From a checkpoint of a small transformer trained on Wikipedia: 2 heads of 64 (1 for keys and values).
Each number is 50 + 12 x the weight over its row's rms, rounded and kept within 0 to 99. Layers, rows and columns count from 0. The size before them is the row's rms in percent of the matrix's.

# q: layer 4 attention query, 128x128, rms 0.0573, rows 0-16,64-79, columns 64-127
# k: layer 4 attention key, 64x128, rms 0.0584, rows 0-15, columns 64-127
q0 065:54 66 34 56 55 54 56 65 49 71 44 64 20 46 49 60 21 60 48 69 43 68 59 64 63 61 79 49 49 58 63 39 58 53 53 32 45 71 50 49 46 56 40 37 67 70 43 52 47 71 28 46 36 57 49 60 47 40 68 51 63 31 49 58
q64 103:80 64 49 35 50 37 52 57 57 64 38 57 35 64 44 49 55 58 51 61 52 76 30 57 43 36 57 66 44 47 47 63 55 32 39 58 34 37 68 67 54 49 68 41 39 38 46 45 42 44 47 41 62 57 37 58 56 53 59 25 54 28 34 46
k0 093:46 69 50 36 71 53 44 72 58 48 62 45 35 40 67 68 36 76 47 35 43 41 53 44 53 56 39 76 59 56 75 42 39 43 43 34 43 40 35 76 29 51 41 38 53 51 68 44 39 63 61 42 60 41 36 37 34 39 52 58 53 31 42 48
q1 069:41 64 35 65 72 65 57 59 42 70 40 49 33 64 57 60 37 40 30 54 40 39 63 67 51 56 48 45 46 70 70 50 57 50 49 37 42 70 53 48 41 48 30 53 41 50 56 70 42 42 55 37 47 52 64 50 56 43 37 46 68 55 67 46
q65 085:70 70 46 35 52 36 45 51 67 47 44 43 44 47 52 40 55 52 33 63 73 59 18 63 64 47 43 61 46 43 49 57 56 29 33 54 26 57 57 67 55 37 44 40 51 31 43 63 33 38 41 38 67 47 49 54 54 46 47 33 62 31 23 54
k1 077:53 72 39 29 70 42 53 61 45 62 57 54 59 55 70 60 48 74 42 61 34 33 32 62 56 61 42 63 59 49 77 51 49 41 41 30 49 46 56 67 49 62 63 36 48 68 79 50 50 84 71 36 36 55 44 28 33 39 63 68 56 56 49 53
q2 076:68 41 67 58 58 54 49 36 47 33 55 64 41 40 48 35 76 61 77 48 56 68 63 64 27 44 30 64 57 76 39 52 33 46 49 65 65 38 45 37 56 47 64 34 57 63 54 52 46 39 74 61 58 52 47 46 71 41 38 49 41 57 56 35
q66 100:37 40 64 64 68 53 63 51 48 45 44 56 53 59 59 43 53 66 84 53 72 50 77 46 43 42 60 36 58 60 35 39 37 81 56 63 67 56 51 29 39 35 67 63 53 67 23 62 71 50 41 59 47 52 68 59 49 63 50 40 61 57 62 53
k2 089:64 38 47 84 52 59 55 51 40 46 55 44 53 52 33 63 70 47 44 53 31 32 51 55 65 64 68 27 54 39 41 33 49 42 55 43 40 59 52 13 47 50 49 48 46 49 62 47 37 38 53 69 64 48 54 61 57 66 28 58 46 70 47 49
q3 071:74 35 78 61 73 64 46 31 33 60 50 67 75 43 44 41 69 38 42 67 67 31 64 64 56 60 63 67 51 68 48 51 41 47 57 48 43 32 51 54 52 63 59 53 43 49 49 52 47 44 52 37 67 42 47 37 47 43 49 34 55 66 40 59
q67 098:35 72 44 58 64 47 40 41 51 62 16 55 44 63 63 35 55 54 53 56 60 73 43 26 31 60 67 39 56 31 22 57 42 58 40 80 57 49 42 50 39 61 47 70 45 28 51 68 64 43 42 44 42 49 56 59 59 54 43 45 57 37 44 53
k3 082:38 56 57 69 66 44 76 58 40 47 49 44 38 50 49 43 58 50 48 50 39 41 58 48 67 50 36 57 64 50 38 66 29 69 60 48 52 59 53 60 45 31 47 69 65 57 40 52 58 32 46 46 56 36 52 72 56 50 47 58 25 51 69 51
q4 070:53 42 55 72 70 59 41 49 39 49 75 39 58 25 51 58 69 47 44 42 43 51 51 55 37 56 53 44 49 51 20 40 67 58 60 47 54 23 30 34 52 43 48 55 45 46 82 52 59 59 81 52 68 54 34 49 45 67 40 66 49 49 61 42
q68 100:67 51 37 49 56 44 41 71 45 64 54 28 45 31 29 46 36 46 37 45 54 65 42 40 49 52 47 41 55 71 39 63 42 54 55 69 44 57 48 38 50 33 56 40 46 57 29 36 20 40 58 48 53 66 46 59 55 38 32 61 52 47 42 45
k4 102:54 54 37 52 51 51 56 41 53 42 37 46 39 66 44 31 60 53 70 44 31 53 62 53 55 46 60 33 50 62 60 57 63 58 69 71 42 45 60 47 44 21 34 45 95 40 43 60 55 37 48 46 40 32 57 56 54 59 49 37 38 62 62 37
q5 081:59 36 62 62 47 52 65 42 36 49 61 56 54 52 53 43 64 57 57 50 58 61 51 63 36 68 54 33 64 36 59 56 64 46 48 64 47 51 41 53 68 49 41 58 53 39 76 47 51 41 47 46 71 43 84 51 47 44 46 47 59 55 34 53
q69 101:61 59 42 49 35 28 49 74 45 59 54 63 50 47 37 66 25 53 36 41 43 54 49 36 55 46 60 50 31 46 61 43 52 40 48 48 30 37 47 59 55 68 69 25 45 60 60 39 39 38 70 63 48 49 46 41 43 44 43 54 23 49 36 72
k5 096:41 42 57 44 48 52 69 34 70 54 76 34 46 39 39 63 49 42 51 22 24 57 36 56 36 67 62 63 48 51 42 25 62 52 47 64 60 25 47 30 50 42 34 68 61 37 44 76 43 60 57 55 34 50 57 40 56 52 56 59 54 55 58 63
q6 083:39 71 17 47 33 49 56 49 53 28 57 51 56 62 40 54 38 12 54 50 48 35 43 58 57 55 26 61 36 52 37 37 63 50 55 33 52 54 51 27 64 48 44 48 63 58 55 46 36 44 70 52 52 43 38 44 53 55 49 65 44 47 58 68
q70 093:58 41 43 45 74 61 47 55 30 32 57 60 30 38 30 32 59 59 63 55 58 38 63 47 36 46 60 45 41 61 32 42 44 45 26 41 56 48 52 50 28 58 29 43 58 57 46 34 39 59 44 66 40 58 32 28 46 54 60 57 65 44 71 56
k6 093:48 71 68 48 58 45 40 29 51 49 47 56 61 61 61 50 54 73 60 63 70 37 59 55 58 74 44 58 73 62 61 54 39 49 51 70 28 42 47 51 52 49 51 55 59 48 58 69 45 43 49 52 59 56 63 64 32 49 39 46 47 30 38 32
q7 098:56 36 51 41 47 14 43 63 82 61 44 57 55 44 33 58 66 43 57 66 49 50 39 40 50 40 51 63 60 45 56 54 63 60 56 45 33 64 52 49 44 65 54 24 53 69 60 34 45 59 68 55 54 36 51 67 48 49 32 42 38 36 50 49
q71 115:49 33 61 65 45 67 70 58 52 37 50 52 43 46 43 45 40 56 35 42 37 50 36 48 42 39 78 65 69 36 32 65 55 34 67 70 45 25 73 71 61 38 51 80 57 42 52 64 49 64 65 61 43 55 55 44 54 39 44 53 59 56 57 69
k7 104:45 57 47 39 46 10 58 65 60 50 54 37 67 42 56 47 48 37 33 32 55 40 03 65 55 44 61 48 46 44 63 64 65 57 49 47 50 50 64 63 53 62 57 37 42 51 57 45 47 47 55 48 38 56 51 39 52 49 24 42 51 40 54 45
q8 105:55 43 52 37 40 53 50 49 29 57 66 22 47 50 62 33 57 56 70 54 54 58 70 59 67 36 42 36 38 46 65 63 27 51 49 48 30 51 27 48 42 39 77 57 47 42 59 54 45 57 37 51 45 61 33 60 42 48 54 71 56 70 67 37
q72 106:41 48 67 38 47 63 49 60 65 45 45 54 66 55 40 57 46 61 67 41 38 48 47 44 53 46 51 48 38 53 46 43 61 50 74 55 52 43 67 47 42 55 40 46 13 66 46 66 49 55 43 58 57 50 62 57 39 49 54 27 49 51 24 57
k8 102:43 34 51 43 50 74 56 63 41 47 31 34 45 44 39 36 66 60 50 35 40 68 58 48 32 55 65 29 60 55 72 46 46 46 39 66 53 56 72 45 55 60 38 68 54 42 36 43 32 33 43 82 45 61 32 49 68 29 57 25 57 54 56 72
q9 116:50 35 74 26 47 54 39 25 65 56 60 52 39 54 42 62 57 56 51 49 71 47 67 38 66 54 56 39 47 41 43 30 58 65 68 76 47 52 79 83 55 42 43 43 26 51 64 45 41 59 45 33 38 36 57 47 62 54 65 63 53 34 32 68
q73 106:50 44 36 55 29 46 47 40 50 45 54 36 46 65 47 63 29 46 46 52 53 35 56 43 40 40 69 51 55 46 53 44 64 46 39 44 55 47 62 66 32 62 64 40 72 41 61 50 58 60 56 55 37 58 36 75 29 54 54 53 56 57 66 27
k9 108:45 38 63 60 70 66 53 43 47 48 69 48 37 44 33 40 87 51 46 64 37 56 68 48 53 41 40 50 35 49 28 38 59 67 41 44 58 45 63 45 41 33 54 54 47 38 52 42 59 24 55 54 63 37 44 67 61 40 68 52 29 34 67 53
q10 097:44 19 59 38 54 32 58 60 72 25 60 67 38 47 57 53 57 63 31 47 61 53 49 46 57 54 47 33 51 36 67 36 60 69 42 57 41 62 68 66 40 67 47 51 38 43 45 72 65 70 43 51 44 35 58 54 50 32 51 40 53 38 52 60
q74 096:55 49 64 46 63 57 68 62 55 53 56 43 33 44 64 38 51 54 43 43 47 34 37 47 41 53 60 52 38 48 42 52 60 30 47 61 75 58 43 51 58 43 52 44 52 46 61 45 64 63 70 50 46 60 67 44 41 16 47 64 50 34 60 41
k10 124:39 64 32 34 48 15 53 51 63 57 23 55 62 51 43 53 32 50 49 43 39 39 39 42 64 24 46 63 49 64 46 73 52 45 65 42 65 67 62 49 67 74 45 32 55 58 52 50 66 64 38 45 24 60 61 36 47 54 35 46 59 43 54 52
q11 106:54 51 47 47 49 53 66 43 40 43 56 36 63 39 40 51 59 31 42 58 53 53 54 50 64 29 49 46 76 45 60 54 62 78 45 49 44 57 17 48 42 43 49 48 32 45 42 31 61 35 30 50 54 67 43 61 57 73 34 35 62 56 64 38
q75 098:48 40 62 60 46 44 63 39 62 39 43 29 47 43 54 39 41 46 48 68 67 66 51 46 41 48 67 22 56 47 27 60 58 46 50 49 53 36 43 41 70 58 56 57 42 22 23 50 77 41 73 46 39 54 30 62 59 32 46 59 66 60 36 48
k11 106:65 54 43 61 53 54 61 55 31 48 58 47 58 36 11 38 50 34 51 20 57 51 28 53 51 72 45 43 57 50 55 53 61 46 56 63 59 38 49 37 47 47 59 60 34 52 38 34 67 20 75 61 59 47 65 53 41 67 30 67 30 82 38 50
q12 103:34 40 44 35 37 65 37 57 62 58 40 43 40 69 38 60 35 41 47 59 54 44 62 48 52 58 48 75 51 48 48 55 70 57 49 64 42 63 60 53 38 49 64 49 37 55 34 24 35 26 31 47 54 40 54 40 47 41 42 54 46 28 39 30
q76 100:66 40 48 63 60 18 55 67 61 38 70 39 39 37 78 41 41 36 49 49 33 45 30 70 59 57 48 41 60 34 50 26 56 32 52 43 61 35 43 53 47 48 35 57 43 61 68 52 59 49 45 63 45 41 70 42 59 45 54 59 42 46 54 69
k12 087:50 44 40 50 24 38 62 54 49 50 59 33 66 55 45 75 35 55 45 47 54 41 38 59 80 55 58 57 41 47 55 46 47 30 61 58 56 45 42 63 27 50 43 49 43 50 56 30 65 50 70 54 42 53 60 55 44 23 28 69 43 40 63 60
q13 090:43 30 21 71 57 42 46 77 56 64 51 53 49 39 52 51 35 46 47 47 32 57 39 57 47 31 64 49 51 38 66 39 57 36 60 54 51 59 34 46 31 30 41 62 47 50 62 49 60 56 57 39 42 47 65 52 42 58 60 51 48 27 68 35
q77 087:40 42 50 55 35 37 46 63 52 58 57 27 48 51 39 50 56 47 38 64 58 64 48 45 67 27 35 52 34 26 45 53 62 61 52 71 65 40 48 59 56 54 55 33 54 48 49 55 48 47 27 40 35 30 63 35 53 43 63 35 41 52 43 62
k13 097:64 37 42 27 44 47 37 77 45 47 35 42 60 49 52 59 39 57 57 60 52 65 38 44 57 38 26 52 52 48 58 64 51 80 42 40 40 44 41 46 53 59 53 22 47 65 58 38 71 55 45 38 49 64 60 39 70 71 37 49 53 30 45 45
q14 112:50 71 22 61 28 45 56 54 60 49 56 32 64 63 57 41 51 69 63 42 49 85 54 56 46 50 56 46 55 59 48 46 33 33 36 61 73 41 38 70 54 47 46 54 25 42 59 50 56 42 56 39 52 53 29 68 51 46 40 69 62 63 70 53
q78 105:76 75 61 36 61 65 23 38 48 66 25 41 43 49 42 61 45 33 61 48 41 61 52 65 43 47 62 48 42 42 45 63 14 47 38 56 50 45 52 61 41 63 59 63 42 64 52 48 40 45 42 53 50 41 34 44 63 66 67 39 64 38 42 57
k14 107:40 48 42 35 38 63 38 58 63 42 44 29 42 64 45 51 61 61 63 34 48 45 65 42 24 44 59 70 59 53 44 57 33 43 27 55 33 61 19 62 63 57 52 35 40 65 46 43 34 42 49 48 44 69 43 43 53 50 20 55 68 45 67 35
q15 102:61 61 51 63 46 65 48 53 18 67 45 81 51 20 68 34 42 45 62 41 53 57 31 65 43 33 50 50 44 59 48 46 71 55 66 64 50 46 53 57 54 60 65 51 58 50 44 74 54 79 55 43 48 47 47 41 46 62 61 69 55 56 63 60
q79 095:50 21 41 28 64 38 65 67 52 69 66 43 39 67 56 50 72 38 48 29 25 79 27 55 37 56 47 55 49 65 68 48 53 43 52 55 55 57 55 55 42 35 55 43 68 59 75 55 54 52 57 37 51 23 52 60 53 32 59 56 53 59 49 69
k15 102:53 47 58 38 66 76 56 50 50 58 62 53 51 38 61 53 39 62 51 29 53 67 57 74 45 36 75 45 59 49 40 62 29 48 49 53 34 42 62 61 47 44 65 45 54 34 40 62 48 38 47 39 67 40 33 53 31 45 49 39 60 46 70 30
q16 109:45 46 56 39 86 81 56 65 47 62 41 70 38 51 52 54 46 59 67 50 53 53 53 51 52 45 58 41 43 64 56 64 31 53 30 64 39 40 57 70 41 26 56 61 31 68 48 47 57 37 41 51 35 38 48 43 32 53 74 56 53 36 56 62